Part of a small language model's weights.
Size: 8 layers, MLP 192 tanh GELU, vocabulary 1113.
Architecture: LayerNorm before each block, biases, tied embeddings.
Training: a variant of Muon for these matrices, 84M tokens, 5145 steps.
Each number is 128 + 24 x the weight over its row's rms, rounded and kept within 0 to 255. Layers, rows and columns count from 0. Numbers have three digits each. The size before them is the row's rms in percent of the matrix's.

# q: layer 3 attention query, 64x64, rms 0.184, rows 0-63, columns 0-63
# k: layer 3 attention key, 64x64, rms 0.194, rows 0-63, columns 0-63
# v: layer 3 attention value, 64x64, rms 0.183, rows 0-35, columns 0-63
# o: layer 3 attention output (transposed), 64x64, rms 0.173, rows 0-35, columns 0-63
q0 076:195173117112129126149137130125143073118107163120118095115125119082153100133116100176116086103170136142104123137159141171141148129136117138159148100120133121128100135127167132093141155140113135
k0 090:167162163084121132131097135158140146127091171128138111123129144159127082112150151181098147126148133130179120120145128119131157178141109140084117096120111137091114095152131104123142125130139096
q1 084:117181141126104095109087094137094130141088136125135095172118144120131143104126115137105126115108103134130178146154111148104156132156099095115136138116103100086119095148133158084120108154088148
k1 081:115157148122138107114149104140104108128125130106115125093091167122123155121171092116108158126098112123165100125119120146127143144131106116119098157166137107056125099112104143088132102100186120
q2 082:102106126131132134114089149116120181128150054130130125124095133093121142116096157099143165154084153091152164138110126129135098118095127132123100099130105104118149138131119173141128093164140127
k2 098:138126078139145133119138168131148123143119079156130099145125093144088158138135137125115113128127124119109145148144158100108117067103144107162157086131168111175118145106155112159117174127108149
q3 097:140079080149157177117179152105107103141155141156122129133118150141103095111139137127146133149105130119095120145086150107149112117158154131152121153078165168113148152124115123138117160151121155
k3 098:103138110170154099111094144116189143103102109095121121109170091130166153115086159133116132131114103118132100114116124129145108100091129127195107127120138111148113158123170110151118111135139111
q4 081:158140140143140136175106128142109137134168123122093089105127174144099106126134114147106123097142153118183112160120136099097153137183090137120126128098155111129139117163143146087081150118114115
k4 077:134108146153150102152081113098115138143104162156112086075142121170144099132109152137086105115137119098142082087131131138132132116123163125145089154104134086128131115102114132111124087118091123
q5 083:074112146125125131124126148111117053118151088160097102127094120164127118152148114135110145113141116103127141147130099122142150117162154122141134118200129128094121126130111155128079155158110138
k5 090:158101138107108127192137144100120171098096117120108093084126123140126136133149124150151141152097096146133116123110130150107145156151120125135106123082103099169124130116087164111108102127071135
q6 113:182126124133097109135153128142151105122142111194117139155086143154139090099144162130129143135102084106123103092127150160114141131186154106134105129102157153108111136126154124144143136133124084
k6 102:090095145127167147101149111097199112115085133126122105104101153145148102161136187139174118137097089111123116132108150140123083143138137136133119161127147126152111138113162126143110150129142136
q7 103:188107133147125138108107089163152139125120102132122107104081154132115106130109145143161147102124150144097126084133114135150118112144134135098123132113131175131137179138162155079101151122164088
k7 101:116073155159111148096141138125117135144121143160119119128121147172154097173145161130146177143103103128089109084138133166148121139099119169143110157126131111157103150139159127148140132083110112
q8 109:125121155115135133124153154148106077109125132153088117161141120123116110132143130076131154138171101148122128160164135103154117112126159139165118140170139111147115149161071148152099122136140186
k8 100:141103123177090136142129132145065129120114106100096145172167118110106135110105154133127119148121150164159117125079130151151123114131177147156124162115154129148140125103120071103107128148110126
q9 093:114123120093144107158162131109131112148159139149152095163118120113112146107129147127095127148102114135198113120122117100127096162076073117132096141124138102137160117123124082146129117106078119
k9 110:123147076107149123117132144101101112182144136162126144087108107141070139076131165114106128107126130091089138157131166122122132186145114096141151120134140163147114125145101133116131134124146139
q10 105:159141111120115117157150106127119135116146135157164114123100143150126129082113140176123132132096190091118146134138173147091147124142105114096128133094154180115143145160161141101110146167146109
k10 134:129075122171160148090141096104154120102126165109117121123070165114149130193133158126117116137135123128112128145165158115138128115104179139118122143131137143149137165129134140131095147105170142
q11 104:074130120135147136091122120165136107153144096157108147160098134109121058125105127077138140132146152121102139091156152117126117108111134130134158095152114116114119128144092182146123116142138084
k11 116:116132118175085122087096140185128153135114127139097146159102157130120126135123136114148135119159139157113127099122121122182113113095116177131131139150133119112161121154154132185097169123154113
q12 097:133105148098173126090121147074126102120083166120133158105101131151097106149126124132140126159111118119113138168132169135126119159169111123155173144149095122149108079110158122135160134126103128
k12 110:114149109083105158124110152118046129074115123107150116138183117120101108108157103101133119140123134133143124126153137110131185120146117141120128128163105121151110116156124135177159120104114138
q13 102:154136100130124127092114139173097091127144113107127146129103156098142159132139128140115133068134112105123128113115125105116130081176131117128136142120137148210136136125110115125093153152163173
k13 105:155137086119081130112113138109074129133093149119101129136094137112141119116137141154139155153131095146120143150095163131122141102129084096104107106095115097172137146094129132113062102133139114
q14 115:115088113123142121135150107107107119157123166084141129142128103117141067104162135126125104096075102136136129162147108114089102096141133098112103101100177136107142105157151140130150087112128123
k14 109:097145154143134119137157143095123079157117136127110155128117106107104153112144161125113130120132133079147155115193138154105112137132150129076126125132122064133162166114110126125125095106170149
q15 109:143105147104120124169107110131123115127128097178142124107137143135115131146113133160138135148113050135122105094133129150161122199111131115136121169103132082156110132115108142168140126091103139
k15 112:101146109138130127091129125127118143191145147172126094118168126128132100160092108134118137143104085161101130126145156152136158150131088139131149138100116135179073143128136112156175121113138114
q16 087:122191151129163127151155149156111130129118105158122170133138113101142148113129099134144191130143136159148135161148146170124147121130138126139136101084139160105155120127165144111133137162093079
k16 093:115141143137127106099139092130122116099131114155111144104120120109128095149154125110170149113104090115112123120131109073143150119116129117096110182126113135119153141133074134077112072157112080
q17 085:057096142141130133109161129131077118137140109137133160154101120095132150115138137111107145176106158135080137135108150132123090139108164151143133101107167123120174152158131107116145119149138159
k17 087:142140120143123136124177099130091127152106111143139121161140117142105102129126149121132138115147136126115175099092115113116122098099151142129152119084123071149171128138179061119092129114122165
q18 083:130081125139132165151173132131156138121180123154095115083125112100144109160156153156146138131179127141078123127126111114119113174151137184118115157169123122146135156129139122130133121132164123
k18 076:147126125102174108123085126092168118092139132140150144100116104108142091088089172138133128131133105118148135099178111132157124139134128138152087099127119129087143132127080157124101110141099164
q19 096:164134115105108143165125107115143095138186161099111112114134143129126092157185093129148128113134145175104101102143098128097155165128097122096124133160136129110146112133124112132143186113151118
k19 077:109107124108125114126117117141149139094164152082086186113103137115151092116135123104122148138123108158162106129154152139129114147096156154081119173128101118095107137103091159112145090131149149
q20 086:130129130099094116144145132111153103122144147090151112119108100111099129137151123099098111100110099155083127119122128137082116129144121113119114092178095174104124102116109104109161119089103067
k20 071:156158128132174140141127126124127094130139157113130127133082175144148123124146128103156166147134120124109175140157179130111138147138116136072091092143085129130126146161110168102111125083140121
q21 112:116127149099080121122140136133158087101119128163128120137138120118121052136109122125137157158114078110138068110154126109144095143120092107139123156149122100114125095140121145156134136105152082
k21 096:109080130131094120090153097135100130110129158117102145135091121128104159138140137138095148125133126157090083137054140124132132127140145168099120153127119104095146145088124073134105126146134114
q22 091:131137119107145113136111141145139105112102106086126130119113136155112139156142130094149111148091111137114140145123098147069133154136132093084125105086125191095078153113131152101139142119084098
k22 090:114120125127174162145137142110134141151131142100125112096116115092125120142153087122111086119093118140099150103132125105068181153091108135135142121098144163139169131139135106183130124143143088
q23 099:145095154134133133116116136093121152140137148050158085117100157114121093137152135108120108130098130120121113148120077105092129130132103118093097115123077120135108122117089111123110181109132147
k23 084:150094139124157124149113156128121146152135118103116145106099126139111104128150171114128086109122143142169133085127080110076166129090140139139142142095116177114121135115099146125146108063111116
q24 096:134139127110113138156152086077123149108115130153118120104144095137112130115140129164147104117148154086144124096134183148134135120144137102166146107095108105174140101119104145184149085108099131
k24 110:140153101103140091133120120094098120150114107089124086152141092108094133129107119149163144127140152132113142138139177119138102102160101104167115124126152146109114102153137184167124113162097093
q25 090:101171116140125103108124111099142162158127119147161164141124085161134188109144100139123142119098137105098162132144140136175152126116117140142149128108153119120132105110148119154157055138108109
k25 084:126169170096117125101124123137140097150120140151141114110079158102172128063128105121136148148124118126084124162130111113159115156130117139112101094083126092148128116104136172102154133149139112
q26 099:112147127139085122167144121140136149098147116154158140183118124086142179120139151117162122117082141110132114126170160150099136089154125116142083127086152123158114143128116128135156121087129101
k26 105:121150173156188133124152103115186137106121110136150124189142151129167116149116181148140124135132143122125153109136121113152108086107136149117091130099129096128148153101147115104118116127088125
q27 109:107121158110142146103137168134118105126115093134113168118117107134132085112110142077107137164091128128120117161140140150123094119104173147097125092158132124128149107111111129158163139054104126
k27 107:121123186146084125102086194155138130128103083141145178124158115144125120131066125125129129134113129124109147133150149145135124124111170124114139126145162131112143172149127124160140150122120170
q28 096:121115136120133151140107081095123142154117105139111154141133127109068117136130153134121123104126112176139143078128068126130106161149135176150142104126125140074121109162139099105138112139098089
k28 114:109107171170177160129115094149137110113156106114150106097133111155072141133130126158157129111129128119141136101157095093139146130132089133136101144126136157070121090174145154141146137134138121
q29 111:134132135143177138135184152161144145117137100125182126155138109151118158125091136100082135124120127188122139084126164125139105102092131133098118140126144117082109148098122125136131107103141092
k29 132:137174176179137129089103122139209120156117101115148151117120123162133131123128160109129087121121111125104129134120114125141109127098149141123137126124150160154109159095132110115146132086182133
q30 104:122128100102148105123100134114133157112159155167139123127123115171109143112133082152117110134127082095127097134166164157115128171143142122157144149139151095119108073103133148151151088124083130
k30 122:111146091107117114122125129123115127162146161130129111177208110121135159089118090110109119135137121172138114141138138150121175158145186150119129126148132080116119111149118139129160109126139096
q31 115:163150130121131107152084140135148134106144121120117159121124148125135120134160139132158088130132091102202105173115152169132136155130115080164113130123172142164100128101155166116137116111138140
k31 111:135130114121117137142153146122126124203156158194123125179128111111142131129176120152101139133086094103124115160113168123138144118157105114120121141132131115111122154093166111121113111153119085
v0 083:110104141125115143122159096116150147124097129089105130125116102140140100100104112160109092157058121115138091129143125124149091149139134137159136149091142133150109133111120116206112123150166110
o0 088:135140130121196130114149149126117144122119145103183158101156128142173123154136132104156078156095107149165177141115113131126166086129142131120114091088128165116122121103130133121133115127107104
v1 082:169144150119118100128147163084128142126142170091127075146135133078150099119127130163127091172089137108140146098125137147170150149124125134102139179124151103156106128122125129129144121108148097
o1 087:131118145172180163138137155147132109162115107136114169118121111134141090114131105129108148130140088151086153165119082057075136123124154139112113118099115102115136118120139150107136111123147120
v2 098:145142112154095157130156133115114134101125122157123114144130145153137122133162141124164081129147140128117166186098126146118127144147157140117166149132156157138146079109076101119157132161144187
o2 108:140154117132118112135125142190095112137140117122146151120097111123133157103124182135133140131099157122112126138155144131152108079118147170134113083135157154123171173125127187143103126089121152
v3 104:186109133108142124130139150115150156148149141170129085128126144126141096128146107145172121121122137118138147149124146135094146150156137115198146144155192161128166172132112125116141158140140129
o3 093:085130112161088135124109122145073120154097121104127130157156104135132126133112148132136125110165092135114153150137154096104163085116118145113165126130154087122105130172150155175121129095162152
v4 091:125131137134112106100134164120126137131110106124081059139156083117139156144170116137156112133143165130139174121155118128110173118146120141139119179157120165167131148093105137126156107119121102
o4 098:105128116119135131156174126119092121140139165134110134124082096138128102110109139177165106130134116145131124118130161139126118164088117113107118160134119085157132174145148180169118078096142122
v5 087:106117153097145138059100109077099123133106100098149162150137113182111100129112132109096162149142107139153115170126156146102128144128125122127130161126137157127091098115132127149117177141117129
o5 097:144135140156116098147128114167136120147139148122131086129098164113128123159122147126111059108067106130164140108143105142146134124137133151137159116125145176075160109145113099089154095130120133
v6 082:151146132143146125154086096144126115097129172102119172125096103089117118109131142125165156186117122131108101166139130096131087149129120135125120165080085092116117113152147156132150121140109141
o6 092:137104143158142147153158170105125124106126109135136131108120136125137143122081104102078139131149099108125089126122099196121137092141130106145168076126152154127098150103129123102089123170116136
v7 088:137127115136110127109100076066139121123129134110144097144143110139152098132115142167080134082149090145114143113100094140127127145131139139091129081164132122125137124140133126071148133109170165
o7 094:125145131104099135126111117134127137186156102163119130161119122091080140054151135126120131147136143117135142115160137136110149089106143125127124157106139113112168163137082133170166135095149140
v8 093:127111120107094077148095084090136146151110139111167139136125118102122110142111127110090145136106122144087085084125107146091102144131094165150113082119097080147133135132138148145125127120146100
o8 102:131116148148144157162150136099129121121129119124122133135115131129119105144115088168148122140127142091155136088170133125103164080094118096133073157104125143105144140157126068109111160182132132
v9 075:143106114111133154131121109124145099134130133114141100138090162111103075116122150130172127161108143168170134133110094104174105160162133139142102132131164138107099103146124183135085124166123114
o9 073:177113123162171121131108166141110110109104148156128155192170111141149156126120145105095113142151111127097127105110141138161162131110115137139166123131149099158159142087110108123149121120128174
v10 086:146133123116128120113091200172143125125132098113090092157146111127105145112130109144095160155101132185116128169093162144110115114093136109132082132106140114124138143132112124127152106128098163
o10 102:097097149146140112154144118094104154145123113141153147105104106144159172114106155152140138128128182081157119112137083117100112171162154162124142135144128146124117135125174149149100136129135081
v11 083:135106127133115169122096112157113106138166129114111155160124111137112109124171113068089120098126145177123148100093143155135124100150129123143139111131151142062168144124088118127117133163123148
o11 097:124124134091140122168094102106128187099124116128159100133124143132105153066102144123106091140111154131102068095132120108120115132109095158144113136160145141110131115123139159136172139125084127
v12 081:144108107090068146166121176137161117167133145126117060097133126126121139169118112104130133119136099136123161088114172120132118109141122138147125137109131136127166113115179114118119156109144095
o12 088:094155151138154107112105141132083096127104138158123148166116148121098116099120134129154140113165172087145131170139163114118117162138154090119112102141112100154120147168120102108147131130070123
v13 095:130109118116105106166085172079126131155114134132167127129136164157118107120170135121093114155135120104087114073143105113099146137149141130129139061132171104126147115138142129114147129130101100
o13 110:138096138152108121120153107154119159117179117143138091152133152130125117114139098132172114135113163130100106151106146107106132127123097158188112149133128078158128145165127102164090144152158160
v14 095:140107126131137130114160083109148164136142146135107134133118121182126130122138169147136131143133144115167090126136079116212159124122144139135139137178156134132158081130100139126127173124133127
o14 105:109134092093143157143099132162120129143119145093131129144106079082168133129155108119069127128148124137113113155157123095111129134084151145105172147115144117139137175108147099087119107105132144
v15 094:153115130135106107114088138134126119103158101097132129120106173124118160131170101115128143118122124181070140126136165129131118142186105101071150123127124142106131131119132146125124149177108175
o15 099:146120106131130146114131157111100153142067082146131078094149146109121136105110169145152146139092108134119099135118133123139123139169138112162091098078161120116116183104131117104126130101125147
v16 091:089095120131164129102110135106142141128160123080137149112149126055105108131124117097147136089144141117118078146148138124133096153127128119091125148157142085116132167145168126158131146138148165
o16 100:133152171137141132144093091117158152146093124130098126108157184118150179152135133142140088140102157103102158115115122144126122103122109106095097150098104136148105137158123114061114134124116121
v17 101:192146130129082123159160158113115132122084125147143112119156114109114143153158106148101110132121094096165129149122116142133091137111124143183132167154098143166119103107103119129148117105125088
o17 097:128124134140163105090114080100140137148143147078113136153088114118139099106126132102171132102130141119098126120181178116119158126120114105095143105099137158147179117168153151140114117141143138
v18 088:160130132156112130123156128154113107136128136183162075123119153211108138140146136128157090128127109102117165127112176139121131121128134128143136111141129129159109076139132130151140180153126115
o18 091:142108096120109094106151126140096114106154130114103149185091174130121143117131123139150090124106136133100109148122139095130085115138094129122131114136150115102138114110134166077107158112110196
v19 088:142120139130145137124121116231129126110110115140110131092109109121106171107109128119110070139146128105082111145147125101111126137122129138149085136134139131127163162148131114142125136128181161
o19 089:085133116129136135109111146136127121103118108157155147121144130137119134163106128157148083117137147129151130123063118197138125107110131119130160154110146151136076072109134154153117136085090136
v20 094:158118139135134111121172125093113141131150145158177107127141087140147144146115135142142125135106097112117126125114132144122146150093164169147126187125180105142140194122148144082129164113132121
o20 086:116150148129130126152149133151089138157112108149087146167113108120142096153109084153125150113141141140135121123170083115105151117140104151149147136174127124160112092160081120164088095098136114
v21 082:143149109146153122179086161133131126109175134123107118119095107122118175137145126137110089094122094148083139182118133160139105146142136111128149155094105176123102137092123113131147154111148144
o21 095:121149162165092150072159127125126162157073134135131178140135125145118121098102103137137129125097147139122122101145113158125119143128114144129101100118179145063133128115131159098138088144141131
v22 093:166133112119098122168184127109114155148146132150139154148106134131119129142187144122125101127107126076147172145126168130136116128139159109066153132138129108155144107109116090112107102124169125
o22 090:103151149129118136103099119166098071128112165126148138122128139149136149101128095163123142118125155157060108154137123075148170117139121137167134117122111130124146151170113152161142134154130165
v23 090:153119104133104098148083137159134137127164107115116138121112135101123160145174142121111156088117092171147124173120197133121131122151135103112118120114122078129113160122130099136093092127145160
o23 081:102131130109131122127137140141068111147090094153145128151161129096112134106090098169154137148103160094101118104123125083165138126195128100143125111126122145109140123130133139125174135146113087
v24 075:180129135136143138098139115126151145125153171142124104145173166155130081102165138133099119110159142114165131162137129135137168153125141164129129107152083099131116154088161130113100155144125094
o24 087:087132160119117163141126177143113118165110102119096143115083149122123114156154125088139127132135130180094145061124097096136102123143141134124150104159117092161153121130114106132163125108145130
v25 082:148174159133122122136116146196130139110168128135119111105130145135126162118141143118151122141163110135096163106114067151106118156111117114166083137110131110128105091124094138140130143109076103
o25 088:144108154165098145157166145124138129110152110128090136130092121135142115166097131111161137082119123146159101167120133134132128111151152135108133137149160169135123131090164127104165139104198110
v26 094:118149146126117147125131114060113124140155117153157089157089134130137102115164120159106123125057104102105147098098099126104134158137112127086136186125135145105147130122134140089131138131121118
o26 100:132086141130089140126107132131102135125117142128096131123145116140144137117138103127137105128134118171138114132158141090109128093145117170155101079118130089093105155151055174178143103118127107
v27 085:067111092144151109109104155150133106160122165100084124140115131095116121129116130119104149142159122186155105108122167139120128103139157123149111134142140144079132144130096149109145139137071103
o27 089:173175116090124136148148100098094157128126132139145146178116122092138138097133122165093186123137134116131135099124149133116161182120098135136146114144153068107121100134155130140133128106130142
v28 104:144109136118108153123175157143124130124109092128073167168108139117121141118134119076090099172143102142187137139122139151144123138122097123166144132131120140107117116102109133147128115147076085
o28 097:119167160145149126150117096103119146080097166123178136073093147094150082106117164118115150088134112141140111113119135105124112128118132186114129126129137124119184101131136146105134134110127129
v29 081:118147137140121154146120127168119126133154153152092153118125112125093219134152138150117138140151119118143084136119167131144138148089125111097093165130114134120101139143132175122141070117122123
o29 087:114106152083119099117148122132135124099102145149134134100121126111188141123104102151108095154164126130127129133150110195131085121186115110134123121109142118149134085132139109106169102083127121
v30 083:119104099137126145142098130150126142161126119109105137163162156085122134122145137148155172091166081105130130133141168110147155126170121078122148142073112119117108147157132093118156140145149100
o30 098:123142133136111094129151128121126145168140150164157077099152198148113154124124112125089134174097132133086140139109190132140141108143117121080139106126151116105121148147131118160112139150124110
v31 071:104111119130141149135157132103144143149123197169153127113150150123116111123112162097151146093120133123160158101144171146102138120125116132184151131142156138091144138157117165134149180145137161
o31 070:147168126133108134128086115094089136081099114066144103150133134090124171135147114123117090168126093105128138136153142119165098120114146133150135169155166130121123157168110129129103115144119132
q32 141:125122120135143134149096128118166157114128186138156117096115140128117154170122116115117124126143092148150162162122119160162115138113125155137130117106187084082098089109117142115164141080118136
k32 079:128133178101104128109094131117149162121089138124094151109131136115105123147099124125134129126148146157069127141176116166186128148175138105160135115139120089130102116123143103080125102115119149
q33 101:135150104173144103186131128162111113137157138151117126120160123126150124121123127129103146123161139112116159105124122089115123082141149111124100117135144163174182135139106087091077094137148127
k33 078:113174153111135077153150135145158140149125090137166108097122088068141128102110141140125116155119142106153111099093123120110089126098116130133126107145134129107123119096095138183157145145151100
q34 095:126184146151061105141101116147118113150099098128125122120144098118149123104116144171170093120136148108131124071132103121112158143143134140117124145139098152159163143139164121155112107172145132
k34 077:128145089138121107120138097140112099122124111133186117141144115123168152091114137145113186161154131134125163103101121116119153136112114137147151139141169113066115172130098152118176147150146124
q35 086:117057122121112144116180101097113099130107130105132135147151122148092102146173096100127126150147106160151133168120131110116110116147151121098137095092129087120092085139113132131120126148109162
k35 089:120101130145151164113054121129164187097162150141162155152124174131110158128126116143114141145114133120118093122149118119139180128116167145145145100127117120136093104146165138122140102104118133
q36 090:094153131142084091147133128117092135178130113128123166124165110094136184112133124140140124106169129131149065072122126131131158166132114136107097140147114149102117112121158134149105117135124155
k36 087:131137103104153092087130119108132109145124103125153120123125150148138093087117136109134176136141146118144110119090142149128131112133106104163131112117150091105119148105119186088127155195082149
q37 098:168183095105126122124104130116080139134130147099141142130116160138118172104129130122113154079096143084102143113112131144114132127130130110100140106098116156152168168146101136109127138193110127
k37 068:150134122113167147138125138140103096139120109145115118099158132114134107077123145134093139186120115160091107170115112170119120123115080083107138095113087113162145123141126081101140127154121131
q38 094:140163122132167145168148154135121107116124141137097133150097112112063095120148145097129175128114126143147136169150169095117105089149135103095132106156142182109151125153143153143142143125144120
k38 097:129126165159107157153101163115153145063130120113162123093069118149103170148110136166122117122122102139125128130143134120137127127095134131106133123172130147103142191117144119107137129085127096
q39 107:124092118095113139127140166108132094112147087190136149114130116119162142152113112130147108140126132121100107088093109159138109159146141126109133119125179139092104150156093124082147096168126110
k39 099:095116137132129135112101140122145166095134111108100113136100137167156196143081118154128129123144152127080170125135162122133145090132120168145138127119110119129164149109148117134145080127165168
q40 103:130143119180121109096145140181116103121091130108107098120131182109145112147097095116117073111115124182115113135158108137104150116128113130126159109147149089137107157131153095131141120091146144
k40 092:104144152143128133128131165141154148121081093116112133157155106143094113095168123110111141094104078126158167125158108090102161134118148139128116128101175190112119126122129135135128169107133126
q41 118:208136126186094132113138130127086129119127163128112120142118089143085125115166144131075185127111098139116137130115101135130127110117128151153146148128123102119120144108161139159130090110132116
k41 104:099111107123152099114111164138093126147126139127123101126125099147102157125137175104121138138117124079144141113122113174159135093136107133087146133148084126083161140116087174106153152123109088
q42 074:140143130113123114096163099149131171141117114141109143134168139159142134148086133134151126125100124089168139116091175167151072112155113118114092130131180132097117104128148129144110118129154171
k42 163:125153092083147109109121126144114056139105104134137120103144122127134134057123143120141116114121125121137101111067134139079113123118080109120144129085125086112120144114102135120121155152130107
q43 108:133118140145109085103114114155171140135099113134189087117136139126144120137113127139104072129129126100089106062127089116131118142116122156113128117155091103152130138135144099144166132124174138
k43 085:181159100106088115143128125113104139138116145138091137122095061142127130122087113111107128118143089116114153098144134096118162118137114119153109098126156150129078110134124154131102129108151185
q44 106:135128143141131118124144094113123155175087143143135113142137130138093121137057144147142123141091143145108151094094132125189135154114123122115148150111110101144086158116165084111149160136118098
k44 111:093113105128199140118135146129146098126168139151098142165168113127106155128125071103135104104158126114120146143125137109106106098143136134123097142160130161124097105165100153137168119155119103
q45 090:132120112139119151118107089102096112157068114132157135131091157137144137173117167110134113159134131143083162152124124148153126090144112104115132147157074159137144102104148122130111115107146176
k45 092:132143132103186130110162136184137117165146130137106122155120121118076135131173079137119150134159141140146107112119136126103128051156142151114115137129110133098133114151130104155142126130082132
q46 115:123075170137144135117138136138117124137093125101105136089127149128115130156162151069141154139137119130098134143110154105166126099118102122134122148106169108176153145148116161179139177124133151
k46 120:140093104084132148128139130123073161133107103146135093111164142106136110159125108138186122134141159132135142118121140153127115136132102078109119155077137119160131099096143105133166160095099108
q47 100:105095134140130161149195156128118171113109094102125137139154111097149139102148146087163126082106132135148133158145108126152124115115171148128133112131154140188094118114140146089140124123152120
k47 103:140158138180116105130079109143065104136134144141139106127166107161106123084123118129138114139104178126144145124145130104135136106065176125137106139120124100125146154131127116096097163142125116
q48 062:152137112104102109166122084136132133133140158126135116122098141113146090121123128117109121151101125115137122067137124093153127081098132125111104116087105131174151141108052097104127107146159137
k48 099:156152138110094129129131120106148135131108155160143140077101143139106160140117102119105127139137104122084153178148103162179121141149149123163126125096146084154073122113119126095155120128102157
q49 098:091128098159162166111131127132153147128095174120127130134117136122135160147138117120122131106123064144157132145143140113134123116100116104104101087099205112100095108119113133107109163104113155
k49 093:129150136113153152167150120113146127117139110147149145105142147142124161111101165091130159149141165088168105111117125186161115118143148114132085143105121167144143112143176113100095160094124138
q50 084:116132101153118114146133152158156146155128156127142142114086147118115118149133112118133128109067064109145146146122159096160157106114119131111131094105177136141162136125085096116109102079146135
k50 098:136178163113097099162107114125158136093098124121142125138126120121142150137123114158127098084127128058119129122102098157140126154162104115175135122106150131152089115117133162132183132138123157
q51 086:116125127137139139101116136126177125103128189125086102108132120140121116156121124142160135120160154090186147162115142129139111121131147128165108179088136089151104130123170126102118174154124136
k51 073:130140110155157128128139128123129155124124148107086128158139139119134159190156145105137152140104079189128118112125129138123126135169158124132135154122140177122132123156171108126149127088163070
q52 105:138114124118104124105108122103073144148124134122116126181120132119120117111098074113112123131098102063142175137123119119117145137145095128154142091162140109162148158146108164159128159137166150
k52 112:126135126081156131141155145132109141157076167105141115102167163087102101141091128155112133144115111104107139143171140140129126130184120114161153129127105173175124137142135155116118138101147148
q53 091:127113140145089168111172083132101127116128134096129095163120114086143098109152151141095106110119138124161162127128145102162190126174127094128135121107141139123120152153156118115091152150145141
k53 107:153095127137088113128166119135101138098156130113151115140111155132136196149095106100154136112109145136150159115118103119154160146136120164104107155131102132125115164144086096075118129114166153
q54 113:102127111125162138118172134100178115134116146132115184150100114125178108162111143136122144127122107182156109140140113165129116145143123144147131103090184120107106101137092145136134113100093144
k54 079:125141168122092114138128085140173122083153118125158140169122127117139121165152122169103127126133159110134144157170148104122190133120120154169108137127070125147152133118117111159145125154147116
q55 103:109093132144105108096069137142110156124110189126121129166108135189122140113109152132170092137119082128096138148139174142104124120097150118129137120128159093112107143135115145120143112154155123
k55 097:131140122126146119140130142107163087164076115106149110123118127141147085169127104140146121137129139115118153133094163152113106090077189147116101136119119144108141137175111153145145137147180139
q56 097:116138137152119133135099086081134123095144150090133138083129091135119080157115136154118173091114098124175116137109104141127126135116131166160164116177130073129137140116144113130118097144126125
k56 115:117117100090098141166128080148118130126160125126127132117187138113115104099149117157079122157120130127123091131071104112149133137181104091122118140110115090141132114100127130110116140138138075
q57 105:152081128152162122084117126161096140151110103108066126121130088139140100114144135105119097126083148136120143128120099099132094118098138133062134132135090137138118104128079137122108133131159140
k57 080:075099126137140144105130106148092105183064151169120129082127119158123120114139095117143124118130119141123121123141135119131096123108112079100195103119123096158112114155135135107123147149126134
q58 120:111147121104124112143129138098109096161142102122107123112138094148148090116117168148148121115119107141125115106134104112122137141145106064175155136119129185162160112134171131149119060137115109
k58 070:139129121060138161107109136122142106146131113148096149101121146114110106130141097117108138105106130123093145157109125120188133147128146117106127153106102069163146120085141110100129093082098114
q59 105:125113127154112076116123128121132148161078123136092139111113086122127109123100149167170172102099131156106145096154118099122106079159131152110147117116120129134139171128157102150123118148173148
k59 121:114140103120153158175161100086146165102139134145125155183101135182139160164151095104131140099116146115119108133139127123148142098097134111119167152142121148156106115136141128118135124094075140
q60 111:157114132123094156146104127122179140156109156140051154110148134105120129131153126139080119155150149133153109083130077100131137135112138128127136102140122176131163118134101126120134132183133124
k60 103:145109108133122147120156107140183149101174146136132108118085136117136142112179141098085117153117108162124154150130112130129074116136117110191130138101135105127152116109129117073148135129145161
q61 113:137176121171102082090126126106150113150097118121123114170096103192133127116121098082142136142098107136155113105125130110118196123111124099127156142113131141119114115134141130124152123146154092
k61 110:120156110099127089117085107159164116097133147142127109074101137136123081189142141101138154098115120133125150124129130113144149066095108128149156129139133139124117163138153129125115114175151109
q62 112:180178129147132140153117121160134083101122141139131109139123119118138104143157126152154124194096101140105156132131146104144113107143127142130139133110134070157133161110065145111147116157139147
k62 107:083099159113086101122120185144128131133084145163173131121114126153151152098110112155124139133142159101128107124144092163116126171129165113145114156160134165143156127117144098132129087122138107
q63 101:146125146134110135093073154128126106143159124158147125118129143157118146116072132092125145154085154167151091109112113136124088163118117159108096133139156166136072145136118134098124136137095140
k63 108:114145110138103176120093156139120142097149122131117159084119113156118150133110151078167106131130110158115129144122140139105141154142151104129155114142118148064124153182127149155116092168118158
v32 105:110076145135137116090094104131155154105126094151127161098136167148172117112106156102151147096141100125152156110166164085116138135122121149147095102150100101135134152097112129116117085122118124
o32 113:160165127163136091124072143153141088133102117131124108103145113163155150130126147090110093112156132139117137159153126115132128139150153174149132088116091148101120122104103139113179084107126124
v33 119:133126129113155147097117131135119110135139094124134121092109172092123153119111151082096112154157122093097134096160116117132109109108156134125151096153161124142089128151183102105063120135152136
o33 109:116093124143107121116123114126140135130132156098172112103124078164129153153131155125159113139107133149105147087142122096099111154133126143085167161100111144161094106115189128139132144142118076
v34 123:082119133116110135119065128106145135109081125161099131124146123143163136133165113119167132101133131163103115103144115065116078101152121088139157144147112114148093135151129123145139103132121156
o34 109:167170094124135167128127133145071134152151143100145163104138095127140148070121090129080128119162132140114129124117080095122120146169156106127117130129140130130108103114152134118147097111154161
v35 112:123094120122134140121138181165125107128109095144148134132153146100105093128141092108164139165117143105154179089101179138119117137140134172145131091130157110086113105135111141135144121178134142
o35 112:090153173160138149129163137139155106161135116116107159097119125173098110136106129115157150122121104103169110137130150081149128102162112129153113094173152174115140107141111117102154137135116098